config.toml
n_layer = 22
d_model = 128
n_head = 2
n_kv_head = 2
head_dim = 64
d_mlp = 512
vocab_size = 2048
activation = "gelu"
norm = "layernorm"
norm_place = "pre"
norm_eps = 1e-06
positions = "learned"
qk_norm = false
attn_scale = 0.125
bias = "none"
tie_embeddings = true
parallel_block = false
init = "normal"
init_std_qkv = 0.0504
init_std_o = 0.0076
init_std_up = 0.0504
init_std_down = 0.0038
optimizer = "soap_variant"
lr = 0.0142
beta1 = 0.95
beta2 = 0.98
weight_decay = 0.038
lr_head = 0.0104
grad_clip = 0.5
warmup_steps = 200
schedule = "wsd"
decay_fraction = 0.768
decay_shape = "linear"
final_lr_fraction = 0.0
batch_tokens = 65536
seq_len = 1024
doc_mask = true
train_tokens = 143400000
steps = 2189
dataset = "wikipedia_en"
Each number is 500 + 25 x the weight over its row's rms, rounded and kept within 0 to 999. Layers, rows and columns count from 0. Numbers have three digits each. The size before them is the row's rms in percent of the matrix's.

# layer 14 MLP down, 128x512, rms 0.355, rows 0-108, columns 0-127
105:520498524486497440515456487537529515517486477509563494505511481494488503499513508528526515456515489526484510475501483507474509491469442473500493517502513462452506506484455512487544504472523480483540497470498510454500505518455543487495502516523520528507471505543451507462488544494484506522568500545459506500547463505528540487530501476524515464483510509521512487468518543498536531488517
099:492513446499524521526538496471529497508516538475539500480467542504455527512535483508480461503474489524487482503484532495516466551474492531481486498506493473494512527479515478524460518524492498501478470538485482517513530514507504527485481504488471496478461549485491505499507512498510469478524516509494494475499494486503460525480483541523495481470474513503496484540461534532530468513477
102:514486489465480531522486470518514494510508529504474501495452559571492456517467505498522485476492506474454491488501487486498470470502522498540479537489503513520426502520532463464492533465500500478533518502500484455494538540496509542497493516510491507534478493518516528492495507513491515528479546527487454502526451475528506473505517522493495537492486477482507498472488474529480508484491
098:476488461506494464516461475570497507540485449490535487549472490514512471583498536509466502489495490550477515471502465466485466509513518501480541513509499566514535533527495485487498536483498516523542507503522495516494514543472530503507468488503477502528522515486506522465504520485528505469538485537481482533495473523489488500489471532485491537534478497461503532525496498519512526504523
099:525522494506529480496483472490502482491507545508527490518498490514541530461519489496499495472506493509510515468501464498505515495459562508522489513467503509470461484500525486484519536544474493486521486493498451498501492498450469482486528517522434527445437455505466530466466443506505461528495520480498475483474478539515521462498525482461482441482498483467482507500507507477514503514510
099:520456524517507492517483468513491463502507468456502492498499488499481498508489512505468542467507508519513551454472491514475465464505500460454480510442486494523449503490509472502498463518452450543505486480505473469497509469499483497519539501499467504506514498518453535496505484500479505529558499509496497513509516469501508459488536524484517502518513504505521503493473504521542513482489
098:518480494520455510525461494466557490482541490484490470493495505500544497523493511488537497455467470474519474456472480462528509515527510507509466534496515474495510558481501506494478500531485497524488529461511441509494462485504542532461505533548513471529443495469524496512431556460517528477484455457472497500517488490515522485461507440518541480499513511511472484533503485497476482504500
098:485484452472553512504493524498501456490504452518527501504465466470484512475459516524496494558492481469520506500485543510503473536514489501522497493487512525499492554470503458551522513464476481452458474499480516511514458469509500534476547495507474523487517541507514462511490502472548517569480503491511512489441501551517500497484520498498540506510504493476482507525487481496502497504463
100:468497510497555508521491463471512518538521490518500501506519508536480465516511549487519447505517496513497500462496510513475497487529527461506509447448502492508508517485525529458498471453514483503532477471503508476530538550502485538474532542543487522543530490510479478502517489497529501499464510486507535482530455526490494489535487516519478453524482474478560480521483478485472535478497
104:535501532497519470516509516492458460496509514504488477463529526502474515539501488534497480511515493505519534508476488524499514520508485524480460498517494504502492489506499502506483569544477487498502519534501516488484506461511510514454494499545489525502530464536530526481497494502511463464504591494505457561526477511517532524483500486543478527542500501487479471480529539496492507510535
102:459435449497544507499516472507483529537516480469453510499476507514511534504465470447489494477517485504482511517516458504483509454503529533498478511505514488559463526460502455503506500492480511489513564517474506524544588509515500483487475492516478509545483500488507478541511509494494493499504542511507502517481449472485499507517462487509529517492514463484506486512462467489483512498527
105:517538505527528507517496491496517529457490554531514513487504492480443504483496479474494487507468474520478473516478501503516515491519474493481473490508503539537499476469524464507501505515507503495491505496511476483477504497476470555501508528515522467532467512496526549503455503524512434513526488535520473519533536458495502547501536499495460495471484504518523456501523466517513480488539
100:461560523542453526497458491531506501493520479498511513524513523508487497487484497482550568532463485495499536488508477480539510515487488492474485507486519510477465520537486545517473567519480490506519488480515477522533493485476461487523566494489491524451547520510488510532453464500533528549503461518489441505485508500462508484492519503484503466468577453463509497511497506556535454474510
102:508530471460466466474521481536532528465533541497503512482505539502550530508494503530523484472539534490515510511506466507502559485505537480496487478486519501501513466514486530500502517453553510516532455514496516484505519529479504492499514516538486452521491478515450492470466479507478506512515480538488530502501548545487523511434507478502474478492489505519509436519548508500480501483536
107:508516512471560536518522483486490517506482526526476496470480466521494467524515462514492530538494498432469526504521518526477542478505527490449484449523481465486514521520503474496509487542483520505539485523480495509511450496526482524466513498507519492523536498502478488506513450464496496491498518559503508477511556488490518551475521493547512491490501524532472496501477536505497483527499
094:486496471520522511506518520494498481471510534498497520525460514505511520507441498471480500468435505492496501465538538485540507517495491479510480509497522428518494538499501497523523508476493524533507508491497488525537522500522528530477521495511526503486484536486480525513529497521490486466471486483520475480504496466465486492452472508495535526494516502509507489521482501483492489481477
101:500487492474466482515473479500477445473513468482494514489495490501528508469490523506559481545510512483478540491497557511483586518490493486521474474480524515506493513469510492494530483529510493488490489499481493516463536483473513442482492522512500513519490563472483531486464464523486501495497482497499512476545469493554512510526486534482492499457500513494493514456497484530495492513498
100:478532472480512515492488475512523526550476557489482492487519494473510465464487518496442534520534509456516505487519537507502471486477521507480511507507499478508525505533437478520523476507528510480526482571462476496535523557473496530487482514504484516538523486500491475504471482523447503559541504466481543494540505498487504491480500568511487504477498468511480534528476497487492521498518
093:510533505539445509539498454509506512489484485490501483506429494504517450497516516508503522496488498514477472509518521473479499498483464465496469525510488526497440483557529546469492519539455497552490498483507524483515502545538496495506556505495534505477494522491494504533454537492545546494489479531487474505508560525528457459480470479534505489477484508529503484557514497528490496498514
098:511461489498490491472525448518495501521478474507489434518525513531523495505524482505432472494487530502511536515523499496531514475502443487496492489478565552479504509504482512498507503489540515481504462528493440519495524459496509510497550519488508462530496455521490492472511468529500495543531463518492524507522458488508479494498492466523503502542502503502523531516522503492502503470499
100:479480521470515545485467513496497489465480502517470511524421522478521523501474462491509490483480498523488480527502548466490488482529455505539448493492516470516479503466501521513541513502480535501497502538525465548489464563513482505501472516445493512516494516509489452496532512524485522515528540540481529455505518465458424508525489502507503485484504526538532480484480484506510499506525
094:512575497508531476507513500479459451499525507496538455496482494488494535520485513496438479507499476574491566476498477487511536465562520529469482499483555503534463511467464507512528479518512521517483501503486506469459470541531483475463491499540501515485447506486496528492483487475487520561512511531485502503462527540536527498506487478518511488571463481495477486496530497499492523491513
105:496441531502521464518539516501493554532488488499527489535500502555446492526501515474452518482490507535492571511558503497516527501460528518531530515499506528477532501488493505465493500469523485503474530491503462540520515517486489506504498487519491503460501490507520513493469554460495497514470487544463483505500483553502569505536500469539519488488488476501473526523528512473506491495492
104:516519509518511501490473494515519501508502479504524518503482522509538470475470484490502496514503488486537513474513500523529524503510507533515499499497563457517488498555530493560498524542455519508513486519502490549498454495527533534484491518493508510500490525472467512488459528541566466489555531460474512480518501504451493549517481453517530494523471534515460515491512556492485484515465
105:508482507533483470517490502466523522542508516520543443494514501498526507490475530517497534527518502503511485489489462502484533482511532465525503460512466522496460496504487521517480499489471515503514456477487524540460499504536452436533511507494479506486493505503486506526441482494511516491473511458497481525502519480470491475526487505489523491482533500438492485492498504443525503466483
091:473497542547522473506481493457505496531488479452561539517534480427454506490520489478460521449492505493479513506515493514505532460501512474415498441504481494500481485543485516502512514478464525517487453508526482517493485548483494510474462484495484537489516500532492496452496524531499485506500459493505506476486539493468474534460486490496416499483485527524477459456473541528499509514522
092:507527519493523507514563474525490477465506540514515508533469476479508505487448533528454467478492498480490501499507530489493490503488522499528504490534481480502512497508510496509505531486524491524470492511536520474526494469512479586499473502502541495462496544486509527523467473488469529485560468488487496479546494433505482497502433515511488509485501461505498520497450458517480475534491
096:499511483457505482460507500521533508494512518527478501507498481504507465513490493502563535472500531529468514512513466539497493485543499468492505508491519482504487502554515488506494473505487498471498482517504473480517494474494493463510512478491500499538476533494463437483494506535497501498528513508463482448479467501505464504489514506505526498466478489478499499498454507464486508494473
092:511520509539522535472460494492470480509532475524491527478507489498487489512480489500493515511532506517497486454500536471525569529527488513493489505470501510506502500527480531505467520515530526506508514534538525552458478479489469506489542494508511524494513506508534505558487524511478474537453539537505464516496519510492499536511478460489528500510509493491486490540522506512503502486546
094:488469470485502555494549552523513468545532541511447471513474526499535432490518517515481510504529499492525504466534503486495489497489487487481534499523468499517514513477516513484508485448500504483520520516487529564529502473507529492464487522447463519495484517523499495482515528489507512477491515529527502485491484461513442534495475481480513518532512531502485512467489490491505504512498
098:526518538535494475482494489453546477527521515514523462510508443476470544454529481522512439525462453515514514478484490474518496488516482507465493509503479480533505508451499522482462513561496505538509490481472477502530496500504533499503489506505482529486502518519510465453541497505528477547524469535492488476498467492490512488477487461503502512462471517507440494469528502507518510507497
095:473488485471441486496466501514502552528514548508534547482548522519500495544508501480499442539492480508487493509519491527489512503484521486485506502469461559490499527514519482517484485473553515529451486489469484534513487509513488528447463515535524492500532489503480492526519531477518537531482529460493532539487502441481516500491526500483499506497521477461493521492475475495471493460518
106:478470525544517520496483459482514445476528506519477480457460499493545513481497521503562498509530511494499535463496483457493522499477474507552497489464462490544530502485509487535466496440493480513511501514489492539510491460495473502517476503525503477495498507480491479492501491484508516495555464510528503503465546576494519538464511480447521502531520519507518512503465515489484484469537
102:464507486494483556517513539519484502501475509491480512489467557525518525539518550511498532523473526503511503488533492508504473441535492517514498504474490509528503480505483509484523510501512521480477503500486508517483478449559505497487522483447497452484495519502520493502501531504493511543508559539478495497462539496550482494432534499521464516515475496504514480523476522510418493478487
097:507489476538478484514535507525501463512490466511497532526517490536481489572500512512502446511502510478500514509503502490518497540503517494468509491499534463511498505540537497506494521495474498477497525541522491500505503497515503457494586497541458502508510532519535524533551522523517524511424521512521436535488538447518529476491517540441481502494540491500527491492541518510499481503502
116:498474504514523488477514491556486509497481554527488457514509522540506502567496485491491491511499507490565437530568516537486536539513503499491486501480500526492517467523494536522487457462577461465509486511545490466524530473499503478505497520528458489485501491536508418495506489516511478500515521505496550513455455513467510524486544475502490487557489469500515522531506489476466502472474
097:505510517522530522468480490493536506499505549524523482506471479469561527571504501541514507508469505498515492526486503503458505499492513478518469510494445521549514507537511558545503538511454492480477477505472590499509535522494511499506458492525528555501515486498514500526496471494497480530494513447508480495474499506499476485452522493551498518483509519496517525491492500551520493491523
099:489520498512491519477483533540490485485518520491525523523537505528535466543525503512491494489515512499508549510501517541496435501489507526503507487503517513451480478586480527495511443496520456504491508446509490473486493526436493500505478505540513494535503534492549486544482533524486493470533526488514463524534496483514476499457507480498487450518511496547497450530516537514468500481549
098:513527513507494485511524500512486455477515478515512492521485529479515445477514511478446496505444544542506495543484545512507481433499495523459539487521512476493496498465454520498513490490454512516534430532450515512525480560480510483484522550513489501517508461470537508546521485513515501478472504522528497513475518499517500508487502541501509520518521516546479444483496502528520481504504
094:500484487498459518484475497492470494460518556485514539525503521534499477528503512492476541501504536479512505534488492526476484507460511514463470486517505492491475488461467514491486496527503504482469483505464535506500495524474494527499498492505479536482557483535505492495504470545497497492565522495522499471539525495506490486478472509437513469486507496526460445481492487498524477495533
109:523535519446492520526511471527474484522531500495488490517511542498479527503515495534512521503544511500527520462508495479488519515500519487530531501500513504503488497467522475495496506505522524453544486498472456496528540475480490483543496518515464476479516468512476497475516481508503515471547497516474488496512511517465556529513527492435490499489559483464487545466530511492474477475525
097:501497474511503472504466553491519502479499502442508520488491524468493544485509482535482458475480471516491485454479535502483512518502535458507520545493532496500499500502469509508496468495485505484514468517518538488530526496533462559482484521521510492499473523529536476453506482502543513509499525487511474467488501528536554501440488488478504517506491504521469493510427480477495536508488
104:531510533545432497520466455500465529491516546525497517524494532495505526527517528509548544504493472501498480514506438501545486525480526470508486519535578507505450477563504568529506468528511522537491504533523487495502510582497499513513497495482491497467515488486498531530502457460506476483492507512498519500549559550516455527496502506547535468557540525487510457546501486452511474479515
098:506494524492572479495538474488520519464501502511539475488512452509511550503512488516472499503509501526514463479478473506474470480500535501529484512537470540482461485524540524533511507535538463488476497497453493506519514493519482476524493481479483526501472469479488500515533504471492481458505504450483465510516500485500531495481509507522515460495511499477472448493505500478532488500475
096:497493525494481493477503466466470491528529461474532453545475535498504486440533489488472487531509461529510506469531523509555475530523462465535487515493481490501514495510515466510544509481496468479484491491469531564528448461469506453497477525498477523484557482509452491516499490518502491528476508489504546491474461457523493507526483469509453483468491500489496500461470527504499479507468
102:490491463441518426482505493504522492507495476492538450527479540482509500462533524482520513512478543499504532472531540476516491513517523501507506479490508548487512471537478490512556506502526486512477496493536526507495447557480459539480493494496529484487474512481517471515504505509502558506475493476488466475506505492478450476543516537481542528496493496502569461522529486496455531499511
103:477470507552498480512480500490500486506530493513473465517454457447514535520489486514525497517517506528507494485485478491483495498506527489534512494497438535485477482476495524479511473513531485524485490524503542497506495490475495523494486496508542484519485495498526469499518485494505500520525501482479510510473530505533505461497488444476469474482470490542518515483472489530453491534490
094:528454446457492492501491459505523516501479527542478473501476471506449492532477492513515503495550495492518510506535503455519505474499544492449514514482463525477498522520515501472528497509559512501462513500446461471517512509527506440503473501531478544484522473520483478462491482537484478537465485524523482469450486519525493491488498478530491519470494506451507473464542501480524504487492
103:503523483518538533492489524473488513496494502497491501470463542459533401464481517505443476488511540473482507469469553453511468490494476524487521485475511504479481484505488474507489494510460511505523507460478556490457509516548513480481506492470507493548524489516513515500544522516527508452474476500506474550525518451525463482523486472483506505465488498500486553505519509499476531534492
103:543478497534464551500486447493525462476470504483516471518506475515505521454462507517489507479509454471522489489514474473492498467507469502529486525470501483504553498516484486525535480493456515470499468478510481511505503492452525461484458487524499483495504517517469488455557438460506525515481498512467506473451491506467562528511518502495475445501529487467495518508487504464524487491482
102:499482509510479510490472480487495553521527487505490469442501500498497554480550457463428518487525494490507510525526502488501530492480545510533467513515497529501527514498481481461511446491499520499485492514477526526513490515491493472437559509521498461466447511544488494469498471469490499498504487452476528483483529491537494499505522530470506468474526525516526508504501467512528503473498
093:492537505483474492522506503534511488509509496530502539514515487490497494437466514498522507452503457543472542508489535517497531450465475468466522518508483495509473493481485486467499555496492496499530520499526502447488496517522490538504475511507535488521530526476497477479477503532545509510552451498551487512521547438529534465448468500478468543489487505485477532497505502501476502507509
102:510513508500495520523461541493502482496466480528478498520467527505471474524486483523486496521496465504524518511477518500540516523496442465548502479473506502479446461511539516468501513502506518513501532478523476544490486499493496521459490454461500469486543520500466532489474502514521515514446497505498472490492528453473449525472445469499518512476457500486490518515460528495481483532485
103:505511529454453483466475486552545454486535491477513516523509492458506527481504476516527528519464552465475523445507534516470480483492485499481463434484465507477510526519471551516529531523508477523514534505502514476486524554540488537492503517490480512497527543455502463502507523516537495543549528506501512492519499495534484495492522519511526476513505491520545537491508510517506502510519
096:480473469482495504484479433528537544537500486516514480496526470485497491486484473522451538504463532505548485507451494496499460523473482521456478533518456499494502494487526480486457469492525512467515541460496491522494513471529503509509493481477535492499547499487482462480515532515520505501508475489488496523530490478490526519485518491489461488523440473519478498511523504482482528510478
100:487509486505500480496507527494450458459488487467454489441487503478509492506496477492445511526511496522515445523480518492475514544524474513466493488475505527500513509494533523559463472475519480494548513477522517480460502500498492488459500512472509486496472507483482488500519528501522500468466475498487509500483500520524474487533496468516532514477491501484438469448531501491491467462476
098:503455496486483476470511486505525530484468508485506484477551500500487463493500486477532477531482473518507520497495498457485452511466487534485517521490491505475476499469513487517515531531462473484510465483504507562475488481525531520460541477479471479485510519451525506461499499507498511491502488486500500474479509450501490474523499504503516496522476502483482490530482505503462485509509
100:490506564523516520513518484528503441486493506469488553489498465527497535464505505521541521478525505474510489519493522497517500490509483553513533497497488492493487504458505530512501475528519468517488525476541522484485511548503460532463496526470491494478522489504498507548525487501499515513522433500454472518537460529524514506532513498427503483531472477513488514504529491513521534456483
102:504499509511511475476515478498481481455500472496478489531530476524540511516527497494516520471515475513545490519510479482531489552502485537555507543479531523493483539498503534496479488457509490507549506484528522483508487470451491505501523522521502488457537518466504491519485496528491523539517482478492494558500504494503516480500494516489512491539565498532505464459504524499454495489506
090:499468537496519492525477508515541469522519514471542480526502510487489496445483490473530498541489462534487509497532465434532472515523505533485510532545512513527489538500462449519459531521476520499525501527541504559539505526518478499498476499459450506481503499476496503496503537502493532503489499466497504496449469480514475483515516530460517502511511477506505510493530520495495538471499
110:516493523493483514538475469508496478494465509505528489503471512480477487515479528466527507497530466512484500509433494545489556519520482484505510492492522461514524510524507517469503473505455487499523530515501492505462521522509496529541552492556511508543557507490520538505504523477505468515467554503485493522496514527495495448560459473509501477501492488480530465515495486524496455482496
102:484501464524563525511469462480540515494490526499486509516483563525508471493502513516476488507503491445504488496509506473519446551495492467530531494499503474510532529528506481526545486480531517486527536515515516510504536508477501490525524487491497494492499486524484527481510525526528508521481483551529541523456465476549509511519477487500502526500515521491480544494474529489517458481486
097:512475500493473521449505486520566456503507480478473495495538476489513535528478487492521566515498450520477536489489513495499530518511474518505537499487490537518485496487508514546508457505459478535458470500488468542495448508495515556523516491500509527479458514522488447503478471465445506499528528498506478477488470534470497518534549478485495481455500490499472478506509512534486498461513
103:481524498495522499501467525512498492480470507520535456507475524499549412533459538505504456532493518472501502507498519493498497488522486502527492505468496516537534507497498482524494445508497471544489484467500487495489482468511512483499480511504478531514508498444537546512472519488566485491512509515479518503482506454529504475509534530527537498534478544471445468490478467487498511506514
104:503517482524475544503519526492502466498499546477526488462507504481496485447514469486500524486486490488501495565468518448488504480528489472506486499472502504544513489539455505493532519491499513518478490485496503499457474521528480527553492507509507472480442472494504561474451510528489473467502500526519496497468523470504451467500508485526494502461503552470495505461507517543484452461451
094:514515502553513475540498505473461507509476520514507515534423537513479513439498533498500522531482481472498484500503514504507527506516482505449516491481498499507498499488489469497530458531558496497464485505513508518487467471513505520488521490494500496493498480450489512524471477510528517537484445517531490513459515497525531505529531459532500482519480486461515523505524452468555492505487
104:486498491486510495501501527492457525463447502491517519471563488538517525557495500499478522511510471475492483522519447551479559523520506476510513513484563476500457508508550484515518464506474495490498476484468531487504501506510496504487497516516508473510499501485538471519508502520489481472521500463490555491525528514434504516501510493485492519528482550488486525493505491437482459529486
095:528549502481482538511482493465481451499501459516499508522480500550486468533495484533483519498470492482541513498488537468484484531514488512479517518483567526485460526523517475502492561484463479479503543472513513492525508482488525489530489519507473503514512520475495551496562505497479518496487494520501504443481515489520519490514481565499520499518502509539497509486493477517510503519473
100:473451494502458477508477488490525487496507476538508478492510507452507501511563490506518517491497540438464477463549476563503527515556510486489467544484517487485496497473523520515486513501536535507420475534441475494489492499509505519525494489482500483486501496519511504528477518496489512498473511530506501520510546531497437503459525485504512492539543478482520477541513547451479478496462
098:465522528517526460518491478462463454484499494504504465460487519481516434492517561504480478495459497508487481501510523480506496471513533533483510503546568498538563490510470508518548531472525504504521494521484480471483502533556471507462475557515456525462479488522461474514531455500517521510497538502467491514524511538464475500495493489532510499501495509532485529519518466511492530506480
092:511511483455514500506494475444496525499514491503534515502536463504494511532515490515490545477520478450500533466505504470497506484498522517525502458520510488519507476537497490511521459554455503538513544512516445460495459521497511531471536502500489466467494490515525555522494459455484488528497492481517507531533512517471472505533501511544512516459534498500490506519497493503516520518498
103:503491499520486506479518497468467579461474489488501513482533477506502479487507474496494527506478467463496520543475471535493506451464462535472502577542507557514499494451517522504485515523502517486493501473497569475475518480511536474508530527483536500544487489443477487471536501514507481532448443491514515504508532512495481494525473491521527520438505513542472517487493508547513517516515
099:495507545501525483489484519481491521478539459488490492470474502470507523469497519491541459510521497452482545475528458467506522492493492504524489523511484501444495486504506467483508516537516473456469515487470497466520543477535475525513509486478493495520531500538518484494485513487474526496526457519473440504504514552536519486473477485496509486503471509439483548490525483472498503488491
102:513532525495531543498489521517468491478464493470507469491490498509503496496522486481484460505495469490469547533527512522470470490511522544502494482484481484486496502500488483511492493498552500481504484454507543515482506494465484478479452509477538518506521493501551499503487536508526484520459526485468486504481521519495482540498484440448524520520491521489515465527530499500496500475483
104:481504499499467467471507469519530506521447539469512515515449495515515476490499474507465531510481498489506498474475500510524503495494564517557511517506453487502502529478552497493536534525480517483519538514477508497453499477496532504510515489550480539501486457494503468454491488533495504481506515503536507478532470511470479475490508507482520501519514485534504516530460489505534551511521
103:496523530461487520500485519520430508499494498509507490489547481467462543500480509483503524508513513522476512456508542496493537516501507533536488484485476526491505462548462519502561486501519519492498511454520486476534481509439497505535492508520499526553475532513512475497482488504509489492489508518493473500507505475471499522464503510466520477512470524469474564511472489504522526490482
092:530483513499493506525456509495516573523482513471491502464486481461479537517488468570529512533453499469510504456438486483519471517498503516553500504532494471482480528493496494529504501539433511471498469472499483509528457526503461518463497479545506490445519488471516529520493477491502501488493490542507476473493452505466499472533495477475476505523516482531510485518552496485506508503474
101:513502544525505489472506521456498470572497493514447489524538489513524488513536500480514505517547525480500502485504492453512528480506532510497524519500463508473493498531518540498498501456506518478493481483497487526491516559495539515471507490450483502453492508491450491470503455515492545540507509493522543473516470511507563525458490478463507524461488504495496438483487505507489531506529
102:491530561500550502516484474468501519507479511499457424528513481473487548507502523518472503505506486525473493504497501485494503504502531496459478507487476531504495510525525501514510517487497509516520517543485475513514500483504485521514464524473499516499515525498487477500514516488488480505469535546523511489534494515492502516538467544498504453555470484544480516505520493508466517506510
108:488505510492494509489513477492534549503536503516516507499512462497462505537493495481481452510538511528509527519516482521484498483512507520515503523492465477479526506459536508488496480515542478462490519487494511500557493452474502509498529526493517515512501538520476443497525539532496466520506475503519497471485510468469547533523548516506497471466542477512509479519476504447520485474539
095:498534447538454482481487502501463472545532501497481554541505442555497512527519486507496508539486496498504503477510496506494506437485512562484516505496494521458441502500513469503525481527478479493487518515502495484474463515508514497497492510500494512506470496484460520508542504521485512517466522502513531506528497488496412479516508470531514478474506490479481485513494501523516507491492
105:513509521473485490512517526497505478465535519493482466496515488497492551489498488494532527528511496487496512502493463491526529483497501498530527547480524495460546469510494537505467501573498515483485464530506472477485502537489493500468510518552561483510469487513560556490478498479499477488483542465524494507469457472488524488557495519483479511501497522463522511484548497486527469490486
119:461501548483498468502544503460467515459467515488478514517519472557519459526517527498511482535493492500482508492485509496474500481546528479482520463538493534516506497486455500500502521502496498533510488470499494500489462504487540520477490480483492515470512506497481516450518449527490485505496531509512505490487484485523470508470490513529473461500470485530496475470476492467498523495514
101:488498496530464508481457494508536517460531530491512493523508502494530485510504520526463494536522489491510502516456485508508490491522517488494520493500479463496548486455490503487466478466523537462510508468462445493509467571499509510502469534515513470544568494473461538521498474473489482499495496513506539474515492527472508512483529472542472487515504481481509474520519502514513537523508
106:493478456490526533491539513479531466477452534472494523495491508501474463466501561505523485515451505507478480505495543506520475463529502440527495468523483494549520485512498533487490517479512520548533530519502485489467442474486520497489525489515507453466463493500500493538513470486494509495476510478496518492540497466507525505407538465479507521485508504503509527484507504493499480529481
101:500515531503438501483543506541491481509516492481521565509525466502437516474509519501548500531502495488510525473507512502540487513500487503520506493489513501494487486540493493488490484539461465509468495499460510486517494467503512528538548503506540482519510500514484544518508496487496469460500530542484529491554508495517512421488443512520493479451501481546464495470511501532507505517481
099:495463510508462464459497488501527495476488494468500521498488503456488509560518509479521403499482472482501503521460483550490466478499496487541520533503478498477477515506574528502503500484495514497493511465485528475464491505488483481504481452519495505467510456506459485492498533506558466489506471509497509533505467504530503510540500519501455477424519515476519460490511527469521478520499
097:512494487507558492475511501482476495493486485485468520550469509506531519505486464496515525538516498484517455516482516488486453508499495529554518498497508536477540516498511513468550460515494488530465553531500534471515431489514468495487519516507493486473511482468500519506491514473503466496439537484468439501461477568513461513498529473539503511435499498519523515492447515557483513535500
092:545473521518489500483490486516475491550505488549495493463474461463530482509509454477511467483487511484495551490477478513515505502512482454527497474485475457512498539475542526482465477506476489478494507528512524465538524539499509512454523482516486548513506533526530482510552533487498480472488538474480487507489512471456503519488495533485560497463532544533460497457461497513499533503523
103:507477520520521487495499538514506467498499485497482471494518526482487515536550449485538475539467491514481503486503488477505436467509526525485478473521521497491528460497512492499480504473462493502502473525481506475533448452524529518481492486496469502469452469488504487464498458525519555499469521490487472495507478486486562478491490471473509545474542492478490494502478516519495469468486
100:537534471521494518485494499477485497476553509502543499524530464478503456544492524506478485508513485505476478523500485518457488507485502513520510503484538508543461497500528515532489478500434501501494480478498477516496508452492506461500510547517489510492480498505529453490518497519515500509517501507495518479450550474545543515453504509570445518490529487460510568503447497487517518504525
098:510481540486515544487529511454466493482480485519499477467507496483509498508469526514517494529509496470498459464520533467540488501536515517499498486511537485507481517522510500521517532501502508495556515501510528520521493492481534477504523551514491460519472496521498497507521513486502530454501547490492493483544481495484474542501559483477468498492519523461488513545521527470475463510525
105:499499491463491484482557524500529466532483519511515535504546501502498489451498494473495472485440525540492471519518512485482532473542486471502506470511502466503532554471520467460500504550525520530482541490494477512474527496541487497506468495496463514512469509455493505533461508474498476461472497512506442484514539484479493519510514471503537501494504514481529523487502531485512499497500
094:507490495498470543540490496513492499489501527495453470517530456479477499470511485509496492524512512453516536511512472489510497500484527498463500515498481512488527515432515470507510506488506503510489466510454474467523474513532493481484511511508484531461451494485473492494457490536498469523489541519509527528483500490534555484521546450562488479506515529505500519480527498501493485497464
097:537461470543478482460513496518506460526493467479486431531507527523514526481463490502508480536440498492456502466506496498538426539526471481500492478509506511522537498501556479486496465510448511489509526475481520517488515503547486499492487484477489511484538489470476485488469476482477500482473487523518485496467501488500429530520542515470487500514501506464509499522516457450503523496493
095:481501498505526508468530520478497494485488494521535528499435446528491526505503522525512470464472535483516472502481521479504526504505475538518521467522478496490485521469496537502512480511482489501547494447548537503448508468506500490488474485451521496515536535520470517533481578546512487517528487498524476591521514503525424529500533507501487506477457529464514463474506551535517506495506
094:513490501457496475461486468518530477459527525501517489524526547493481470471464511496541514521498475494517499523519501484499583482554490489484507497458550482516502496550504482496484502530503482499509498477517533452519490492493492487518446505526500520504518448502470510442498453503485490533509509515482506472517555450509504523484488512505461454499519466465477474514503494488490503471478
099:507442470547457526487462449516499500502512510475510511542504440467493467558511512505524514542502492491506533497515531523500483518508450546470499495549511475505502508499552494472521513550497488472474486518485495512483494474520537456510520511464521474469495476474474502510501506485514464516481484530493483472504512502472478514516485521544475502491478507496487489505509506506528497494509
097:485534523460506490497508489521550526503515452477490502520478461488520495499485482510450477535536500482493525478544517473461522500535547491498510484475498532515508489505571509490495560503538477479556488485523432506524537502485470469449485515481473479501494529491504465494513542493519493501522518548490525512505475509513498513501512481506517517509469500510499546491511533508480459503512
099:516466534531527499478464510462484552500538482493495491486489515511543504475431497492478464525476521505527473539506476418531493463521499502508515497467559492537458495489503567520482555499511503489504514489495506496497540505497496463458486510458498505552536507498500488492499542487553502495492481480500480481469515479502538483477442523516501514500510489523488494505499512492535512535513
099:464487463486514473507472526525514469536502474485497515493494510460505489498493508492542512481488503453502491445504548514474504465509476535539501495483494501545507531463461461504464492550479475514477511510490446498474539471511520464489485521503492461514506541472478534491475498524482495531479509519513522525472495503487497500530511487577503544504503519512536509508531514486473482519459
096:496521484498438477498509487495490500487516487513453532473501478529546444505505480520549548527517482501480512478535520492502483464507489506489511488457486495484511509503501510494481458505500504469503502506506493549542534516530500520466515516467466521492495562507530534459521499466502504532544512468528488484488518452494433477512476543486549489532468506527500470528483498474527514473531
100:492494477525516475501512487506497512515523519497493476476495459488481505462484485490521520516521529522522532511512490509507465463499507485465480515489486504482496501525521491487489472468521531471536468505464455454445501481524507539473487506485534522447467493514480509493492454508477491552526434539495464505521453504487539481457495540518441478456488470522502474487463524526477510495511
094:519530494519537517502510498549490508509565515478521525483539504504485495446527494497475531498506468486470462485493486485510498516506547497524524504483507508536503477550507504511530542531488466533497537517507483517538482468507518503505479526473489551476484502552559506551486486507513507467466545483504459499561477524533586526508481531479522478545562502446533449492490502515494510484526
100:503547510491570452519522528499489498508495483509495525525492477555531465530506505475482519474500500539466485509489521449529517507518515478546534533495563514515525509504516484498498479545499512475482552490500482523478501510515476535504505461507530484494516537485511544468505497485517537480497467495481518514521460527491527475477485523470480492498525500465484514520522491460488484517515
100:504527520505468458457516504494487512541459484506515485521512501503525460523487517521506479527508522528481516505511459544489522518527513443523503483488528487483506485472528528480473504489501545503500442450487514507513482525481519482490503501502446464514486531487491487505451498492534455511543492514493500493501479501542494489473488571551507503458480462560472505482516480478472474512478
101:506534499482508441489485450532485498513448532555477525530489524525533574496517541492503460529529499481494526505525490501478514499514520505501508506491496530512468531505501492479502489456483483481531515518441487550518522500478530470518469528527444451476513521526503505481466504500464507532537497500536500489468472531509526511476467500534507506486465508498530471546506529543513510513516
096:486507496525501500468460481513485523529468483475515545505468485514518462536490549479475450485512492479520492524492493460553498486518499484532515505484519530523479534520505515512505492532514500454505479489524491491477538522512491504496562461471503493528514511488509505498544486501485487485485515522492513500532482516484469466468463543520453531504492539518481506474498491531486488498535
096:492493482472559470501512519490528451481504499529523512496504474509456492580461509472442518491472529499495511455513544467506574479495462505526472480481475463512498529537478495496534450514551499504509525523519479499499543488466492539483514502524491533485498521484482505510482497462467517508491544487513538527544486517462465460507547536554481493504546480489478525519499521510521498526510